config.yaml
n_layer: 10
d_model: 160
n_head: 5
n_kv_head: 1
head_dim: 32
d_mlp: 448
vocab_size: 8192
activation: "geglu"
norm: "rmsnorm"
norm_place: "pre"
norm_eps: 1e-05
positions: "learned"
qk_norm: false
attn_scale: 0.177
bias: "none"
tie_embeddings: true
parallel_block: false
init: "normal"
init_std_qkv: 0.0318
init_std_o: 0.0
init_std_up: 0.0318
init_std_down: 0.0
optimizer: "adamw"
lr: 0.00249
beta1: 0.9
beta2: 0.98
weight_decay: 0.067
lr_head: 0.00513
warmup_steps: 544
schedule: "wsd"
decay_fraction: 0.814
decay_shape: "linear"
final_lr_fraction: 0.0
batch_tokens: 16384
seq_len: 256
doc_mask: true
train_tokens: 104300000
steps: 6366
dataset: "wikipedia_en"
Each number is 128 + 24 x the weight over the matrix's rms, rounded and kept within 0 to 255. Layers, rows and columns count from 0.

# layer 2 MLP gate, 448x160, rms 0.102, rows 334-409, columns 120-159
[[127 129  91 116 149 114 114 147 168  87 115 144 137 120  91 146 123 162 177 172 113 116 127  97 107 142 132 111 125 144 114 102 126 158 145  84 136 134 166 103]
 [125 137 105 169 101  85 128 114 134 190 103 140  78 119 189 138 138 128 152 140 187  94 110 142 176 127 106 150 139 105 104 162 142 109 125 146 145  83  85 141]
 [107 142 160 104 150 116 125 146 183 147 114  97 124  86 162 126 112 106 140  78 149 137  81  92 130 133  92 114 131 100 138 122 156 140 129  89 123 162 139 142]
 [126 133 144 174 122 116 143  97 132 101 126 132 146 144 114 138 114  85 170 133 124 155 168 120 114 114 134 136 154 122 146 124 114 134 145 115 144  96 132 126]
 [172 112 129 119 110 119 131  94 154 100 143 131 131 119 125 123 108 104 149 114 156 152 130  84 137 196 129 119 135 117 112 180 103 149 186  89  90 117 154 112]
 [118 174  97 127  75  48 104 140 131  96 112 171  84  94 132 134 105 141 151 130 131 127 102 100 155 175 158 143 149 146 119 111 109  73 154  94 147 158 142 153]
 [139 133 153 133 146 158 141 108 118 125 132 131 114 113 155 117 100 139 129 136 118 136 133 102 153 139  54 123 161 123  61 116  77 126 154 152 127  99  84 133]
 [113 119 131 116 119 117 100 110 141 147 138 123 116 125 133 108 122 147 137 150 106 140 117 117 107 137 114 117 122 107 116 116 137 130 131 104 147 117 132  89]
 [160 164 121 138  88 118 118 178 172 104 146 145  84 129 100 143 122 117 168 154 127  95 154 151 135 144 155 123 102 150 121 146 108 107 142 136 154 157 110 122]
 [184 105 122 152 123 134 137 130 165 113 111 127 123 118 117 108 128  94 156 110 125 113 121 107 102 114 119 145  86 118 142  86 127 137 147 108  92 185 161 112]
 [141 112 102 149 112 163 113 164 128 131 129 143 122 124 112 146 138 120 102  98 160 109 152  95 100 119 169 131 137 109 110 117 116 123 163 105 105 137 119 124]
 [102 122 175 124 138 112 128 116 148 123 153 162 133 163 184 145 104 115 111 119 138 115 105 100  87 128 130 124 105 150 150 128 158 122 119  79 108 190 138 144]
 [108 102  70 127 161 116 107 120 150 169 120 101 112 139 102 119 144 142 127 160  99 152 127 133  95 109 139 132 133 103 110 125 157 107 182  84 123 116  17 113]
 [102 142 147 117  92 123 165 103 129 108 150 161 119 175 129 121 128 124 117 126 137 103 151 129 151 164 136 134 125 155  65 169 117 138 162 137 150 109 134 107]
 [144 128 150 120  69 126 125 137  92 151 166 157 144 124 154  51 125 150 165 118 139 124  94 127 154 138 133 125 118 151 110 127  97 153 119 150 126 157  92 127]
 [151 181 105  90 136 130 142 106  87 129 168 163 116 149 110 112  98 122 145 126  98 108  91 156 130 116 113 123 101 148  98 109 131 135 104 151 122 141 156 177]
 [148 133 143 144 134 121 132 120 169 201 114 125  69  97  91 101  88 157 142 121 123 138  96 106 173 154 123 163 142  95 120 167 104 120 128  85 160 152 104 130]
 [121 137 155 115 155 112 130 104 107 113 124 128 142 157 100 136 109 166 114 183 124 123  96  65 125 142 144  76  86 123 142 125 120 159 118 132 124 128 116 167]
 [126 144 131  94 158 112 149 131 112 102 136 156 148 162 115 133  95  96 157 119 115 157 131 201 109 149 131 128 132  96 103 130 139 128 124 147 124  89 153 183]
 [113 193 134 127  83 106 135 137 182 125 152 104 102  87 193 125  98 117 134 106 175 126 109 136 147 175  98 158 103 121 129 130 168 136 100 118 140 123 142 128]
 [107 129 105 150 115 176 150  89 107 132 137 160  98 134 178 101 122 133 128 144  91  69 111 160 101 149 102 176 111 154 147 129 110 126 140 136 106 150 125 117]
 [170 147 168 151 103 116 123 127 154  92 152 119 116 133 168 145 117 145 161 112 135 152 118 159 160 127 120 160 140 110 139 147 158 142 121 131 110 111 167 113]
 [131 148 119 121 101 110 133 150 126 134 129 123 114 129 145 121 108 134 123 131 128 106 125 121 136 154 121 159 114 142 108 153 132 125 106 121 146 126 145 131]
 [125 152 134  94 118 178 122 124 204 131 141 102 115 108 141 107 121 115 119 117 161 105 104 106 154 146 112 121 170 120 113 155 155 127 152 142 134 169 154  84]
 [118 139 146 157 138 123 111 134 152 147 151 131  94 108 141 129 112 149 131 132  53 140 170 106 113 152 111  96 120 106 116 135 187 170 176 163 116 119 108 129]
 [141 167  92 152 124 106 133 170 119 152 125 113  79 134 123 147  96 139 159 124 130 139 104 141 121 128 106 169 105 148 102 131 112 131 102 149 148 145 129 226]
 [ 88 124 117 117  89  80 149 125 146 121 155 106  86  91 133 111 130 131 146 146 164 131 117 111 144 133 187 151 133 130  99 161  60 115 159 125  84 138  91 141]
 [146 133 166  99 140 118 125 135 124 124 106 142  96 151 193 167  96 141 137 112 107 154 154 176 114 127 123 133 132 142 144 154 107 118 138 119 116 136 140 156]
 [117 115 120 142 118 106 132 121  79 157 117  98 114 114 144 132 118 126 169  97 178 117 102 121 144 136  79 119 149 124 146 135 150 130 184  72  88 119 102 123]
 [ 88 145 108 115 115 121 107 117 151 139 104  95  83 128 148 128 116 185 115 160 108  87  99 129 164 183 138 146 164 141  85 113 151 140 135 136 138 129 114 119]
 [104 151 111  94  98 123 106 119 153 117 133 139  83 133 135 160 129 142 143  80 136 110 150 122  94 144  77 153 118 111 146 103 128 182 145 106 134 161 139 122]
 [122 109 142 127 140  94 144 154 119 160 130 118 149 152 118 122 104 132 143 117 103  85  92 130 110 112 151 127 126 151 135 126 168 146 190 112 139 144 134 120]
 [156 157  84 169  97 137 128 128  97 158 142 114  92 111 105 130 117 104 123 134 101 100 174 115 109 160 129 110 124 128 141 110 104 105 137  93  86  71 142 183]
 [134 170 135 157 105 151  92 111 122 175 122 134 166 101  89 129  73 144 151  97 132 115 130  77 166 154 143 166 152 118 110 117 155 160 131 153 157 157 132 135]
 [125 187  62  79 127 136 156  95 155 124 132 117 139 155 117 124 147 130 151 129 166  89 126  81  81 139 139  73 131 120 132 124 126 112 132 122 143 171 132 140]
 [168 118  88 179 195 119 166 151 121 133 162  96 108  89 129 101 134 123 143 106  98 151 141 154 132 115 123 132  80 142 151 135 113 111 119 158  79 152 158 151]
 [132 124  90 139 108 117 139 111 141 154 153 121  84  86 155  99 135 126 155 119 132 134 131 124 166 143 106 128 122 110  99 129 117 128 107 117 153 119 125 109]
 [162 162  80 173 115  93 191  71 142 136  70  99 165 126 105 100 119 106 145 121 121 141 146 104 128 182 111 117 154 103 103 117 103 136 197 111 151 141 148 115]
 [149 149  91 119 118 122 139 140 131 140 143 147 148 128  86 150 112 104 121 109 128 156 131 121 136 145 134 110 134 169 134 113 134  85 138 134 167 113 181 162]
 [184 104 138 166 119 115 127 137 158 126 114 119 127 140 128 168 130 123 101 103 101  72 157 142 142 150 110 118  96 143 128 134 121 119 133 151 109 138 142 118]
 [124 109  93 136 164 104 147  74 143 157 122  96 116  81 126 161 124 137 145 123 158 124 100 112  95 138 164 110 133  95 147 156 163 117 158 159 124 138 130 140]
 [137 126 108 165  73 126 136 129 119 130 136 127 123 147 103 172 127 169 177 101  92 170 152 136 109 121 106 110 113  88 121 158 157 109 139 140 107 165  99 133]
 [184 188 139 138 121 131 113 165 110 175 122  90 111  87 122 102  80 154 134  81 106 110 117 129 164 161 117  92  96  83 140 106 130 145 143 153 155 121 119  93]
 [121 139 105  95  82 134 139  50 192 142 158 107  91 156 167 128 120 153 148 110 126 131 135 153 147 168 117 134 116 177 130 110 103 138 120 102 145 107 133 149]
 [143 159  66 120 141 124 139 124 108  92 130 103 125 131 146 125 117 142 155 134 146 156 105 142 126 103 168 134 120 172  95 109  96 143 123  91 115 132 120 135]
 [144 166  75  75 139 158 154 152 182 144 156 154  95 160 157 129 130 147 156  84 167  97 102  75 131 148 146 145 165 147 115 137 128 138 173 148 158 101 145 101]
 [156 141  93 134  98 148 135 136 171 113 155 125 135 147 110 134  86 146 148 120 143 126 159  87 203 124 130 146 135 117  58 110 117 170 141 106 163 104 155 129]
 [126 140 112 128 134 122 123 143 128 171 137 166 116 114  89 108  93 102 135 122 131 130 121 123 102 172 106 117 115 117  96 122 148 127 145 142 105 121  94 134]
 [175 186 131  95 102 107 108 103 148 119 153 136 133 152 143 130 108 117 205 106 104 137 112 123 172 147 145 118 154 121 144 165  91 127 124 124 136 143 147 143]
 [173 112 115 162 152 101 111  99 122 138 125 134  78 135 101  96 140 140 130 153  74 117 136 135 139 150 146 105 157 168 106 120 107 138 125 125 111 153  93 125]
 [112  98  85 138  57 137  87 125 121 151 120 114 124 161 163 142 112 143 142  97 124  70 129  59 125 101 146 127 130 140 100 137 110 131 144 109 133 137 112 138]
 [156 133 104 116 158  95 114 149 136 118 143 168 107 127  93 147 121 148 116 162 118 144 177 138 135 121 133 154 118 111 127 111 137 135 142 131 137 158 138 153]
 [144 108  99 123 148 136 135 113 109 125  82 144 110 142 112 132 110 116 149 118 141 111 157 130 107 155 102 177 125 109 104 113 154 166 126 133 106  98 135  84]
 [145 163  83 143 124 103 130 119 183 154 123 149 100  99 154 119  94 175 147 123 132 110  83 104 159 173 167 134 108 110 124 164 151 148 155 154 165 110 109 120]
 [133  90 146 100 113 132  99  77 114 111  91 123 145 133 141 136 109  81 135  96 143 116 161 121 158 137 133 125 151 113 114 140 163 130 161 159 112 134 123 133]
 [ 92 110 128 126 102 105 122 132 124 145 146 106 127 189 153  85  80 110 124 115 124  84 105 115 113 136 104  90 108 137 103 134 132 126 144 172 149 156 113 128]
 [148 138 100 164 129 114 102 130 166 114 123 131 113  97 171 128  89 172 136 132 163 109 112  95 137 154 138 125 142 133  91 144 145 157 135 126 123 123 115 130]
 [131 120 104 108 116 116 133 129 175 116  97 165  87 140 137 127 110 140 160  81 187 152 146  91  76 151 109  88 139 113  93 157 181 136 125 125 116 123 131 142]
 [106 150 123 153 117 106 122 164 137 138 103 119 113  86 146  87 125 122 154  97 134 152 152 118 113 165 106 112 155 115 143 129 116 140 134 142 127 130 131 168]
 [124 140  84 136 158 142 125 134 113 174 139 101 124 137 117  93  85 122 120  92 151 156 170 114  82 176 108  86 137 170 139 124 122 111  89 139 101 104 123 114]
 [132 171  73 131 125 118 117 171 115 147 125 149 160 133  93 170 118  82 167 145 122 114  84 130  93 143 144 163  76 108 104  98 133 106 164 153 132 121 104 123]
 [158 113 120 119 103 129 120  77 157  79 115 109 120  95 154 140 134 122 107 125 138 182 166 118 125 133  79 115 136  93  91 125 152  69 134 120 163 157 140 108]
 [144 120 134 147 118 130 120 121 125 103 142 183  72 136 127 122 124 164 122 144 155 138 124 164 156 131 110 127 167 123 157 112 139 153 118 171 112 127 153 121]
 [111 119 139  97 145 101 137 141 162 118 147 177 136 170 146 165 121 121 152  88  89 118 112 135 148 130 124 141 115 107 177 108 141 145 126 118 105 148 153 161]
 [ 95 177 119 119 165 140 154 163 125 166 103 144 122 131 127 108 129 158 119 124 102 139 126 117 142 153 104 138 164 133 121 121 139 184 114 116 128 107 155 125]
 [ 91 117 152 124 129 129 145 155 122 138 155 119  53 139 151 170 120 166  96 121 161 123 141 128 124  80 127 130 121 133  95 112 124 153 169  93 185 105 144 136]
 [139 121 115  95  59 112 165 113 139 178 130 125 145 136  86 123 125 122 110 157 147 138 127 116  82 129 133 102 126 168 135 111 111 108 117  68 104 116 106 102]
 [116 152  98 128  91 144 122 124 129 170 129 111 138  71 149 111 122 166 159 117 107 117  94  99 103 132 109 129 159 106 142 105 124  79 172 132 130 144 129 134]
 [160 131  88 148  91 113 113 144 149 105 128 164  99 112  86 192  85  81 151 157 150 139 166 132 100 151 123  99  99 127  95 152 158 131 127 131 149 145 122 173]
 [ 83 139  92 129 123 150 121 136 107 127 103 114  98 193  97 134 121 162 120 186 130  98 130 109 111  98 125 140 144 114 109 154  85 104 111 127 129 137 138 146]
 [143 127  83  90  98 131 131  66 152 156 125 133 116 137 104 116 113  94 139 159  96  99 134  70 134 142  84 131 166 122 116 141 104 149 137  89 111 161 135 130]
 [121 165 101 134 126 114 126 146 139 129 101 130  68 124 104 111 112  99 150 153  84 140 107 104 143 131 172 149  89 144 114 135 102 123 126  88 121 135 121 187]
 [118 164 101 133 103  90 158 163 159 127  74 116 119 130 161 141 124 126 171 126 145 148 181  66 138 119 137 143  91 154 119 149 148  85 127 122 142 112 142 121]
 [155 110 142 161 125 163 110 114 159 136 116 133  73 149 146 105 113 137 162 132 130  94 117 109 157 129 132 143 148 130 119 125 101 130 169  86 145 138 165  76]
 [125 129 108 138 106 128 119 128  84 133 113 143 137 139 103 121 118 134 131 116 130 130 135 121 123 145 106 114  73 104 123 115 164 146 165 140 106 129 137 119]
 [121 129 153 121  81 101 113 125 151 138 121 176  75 133 148 125 133  84 123 133 106 109  84 113 153 126 177 144 147 121 137 111 115 120 121 103 147 134 122 139]]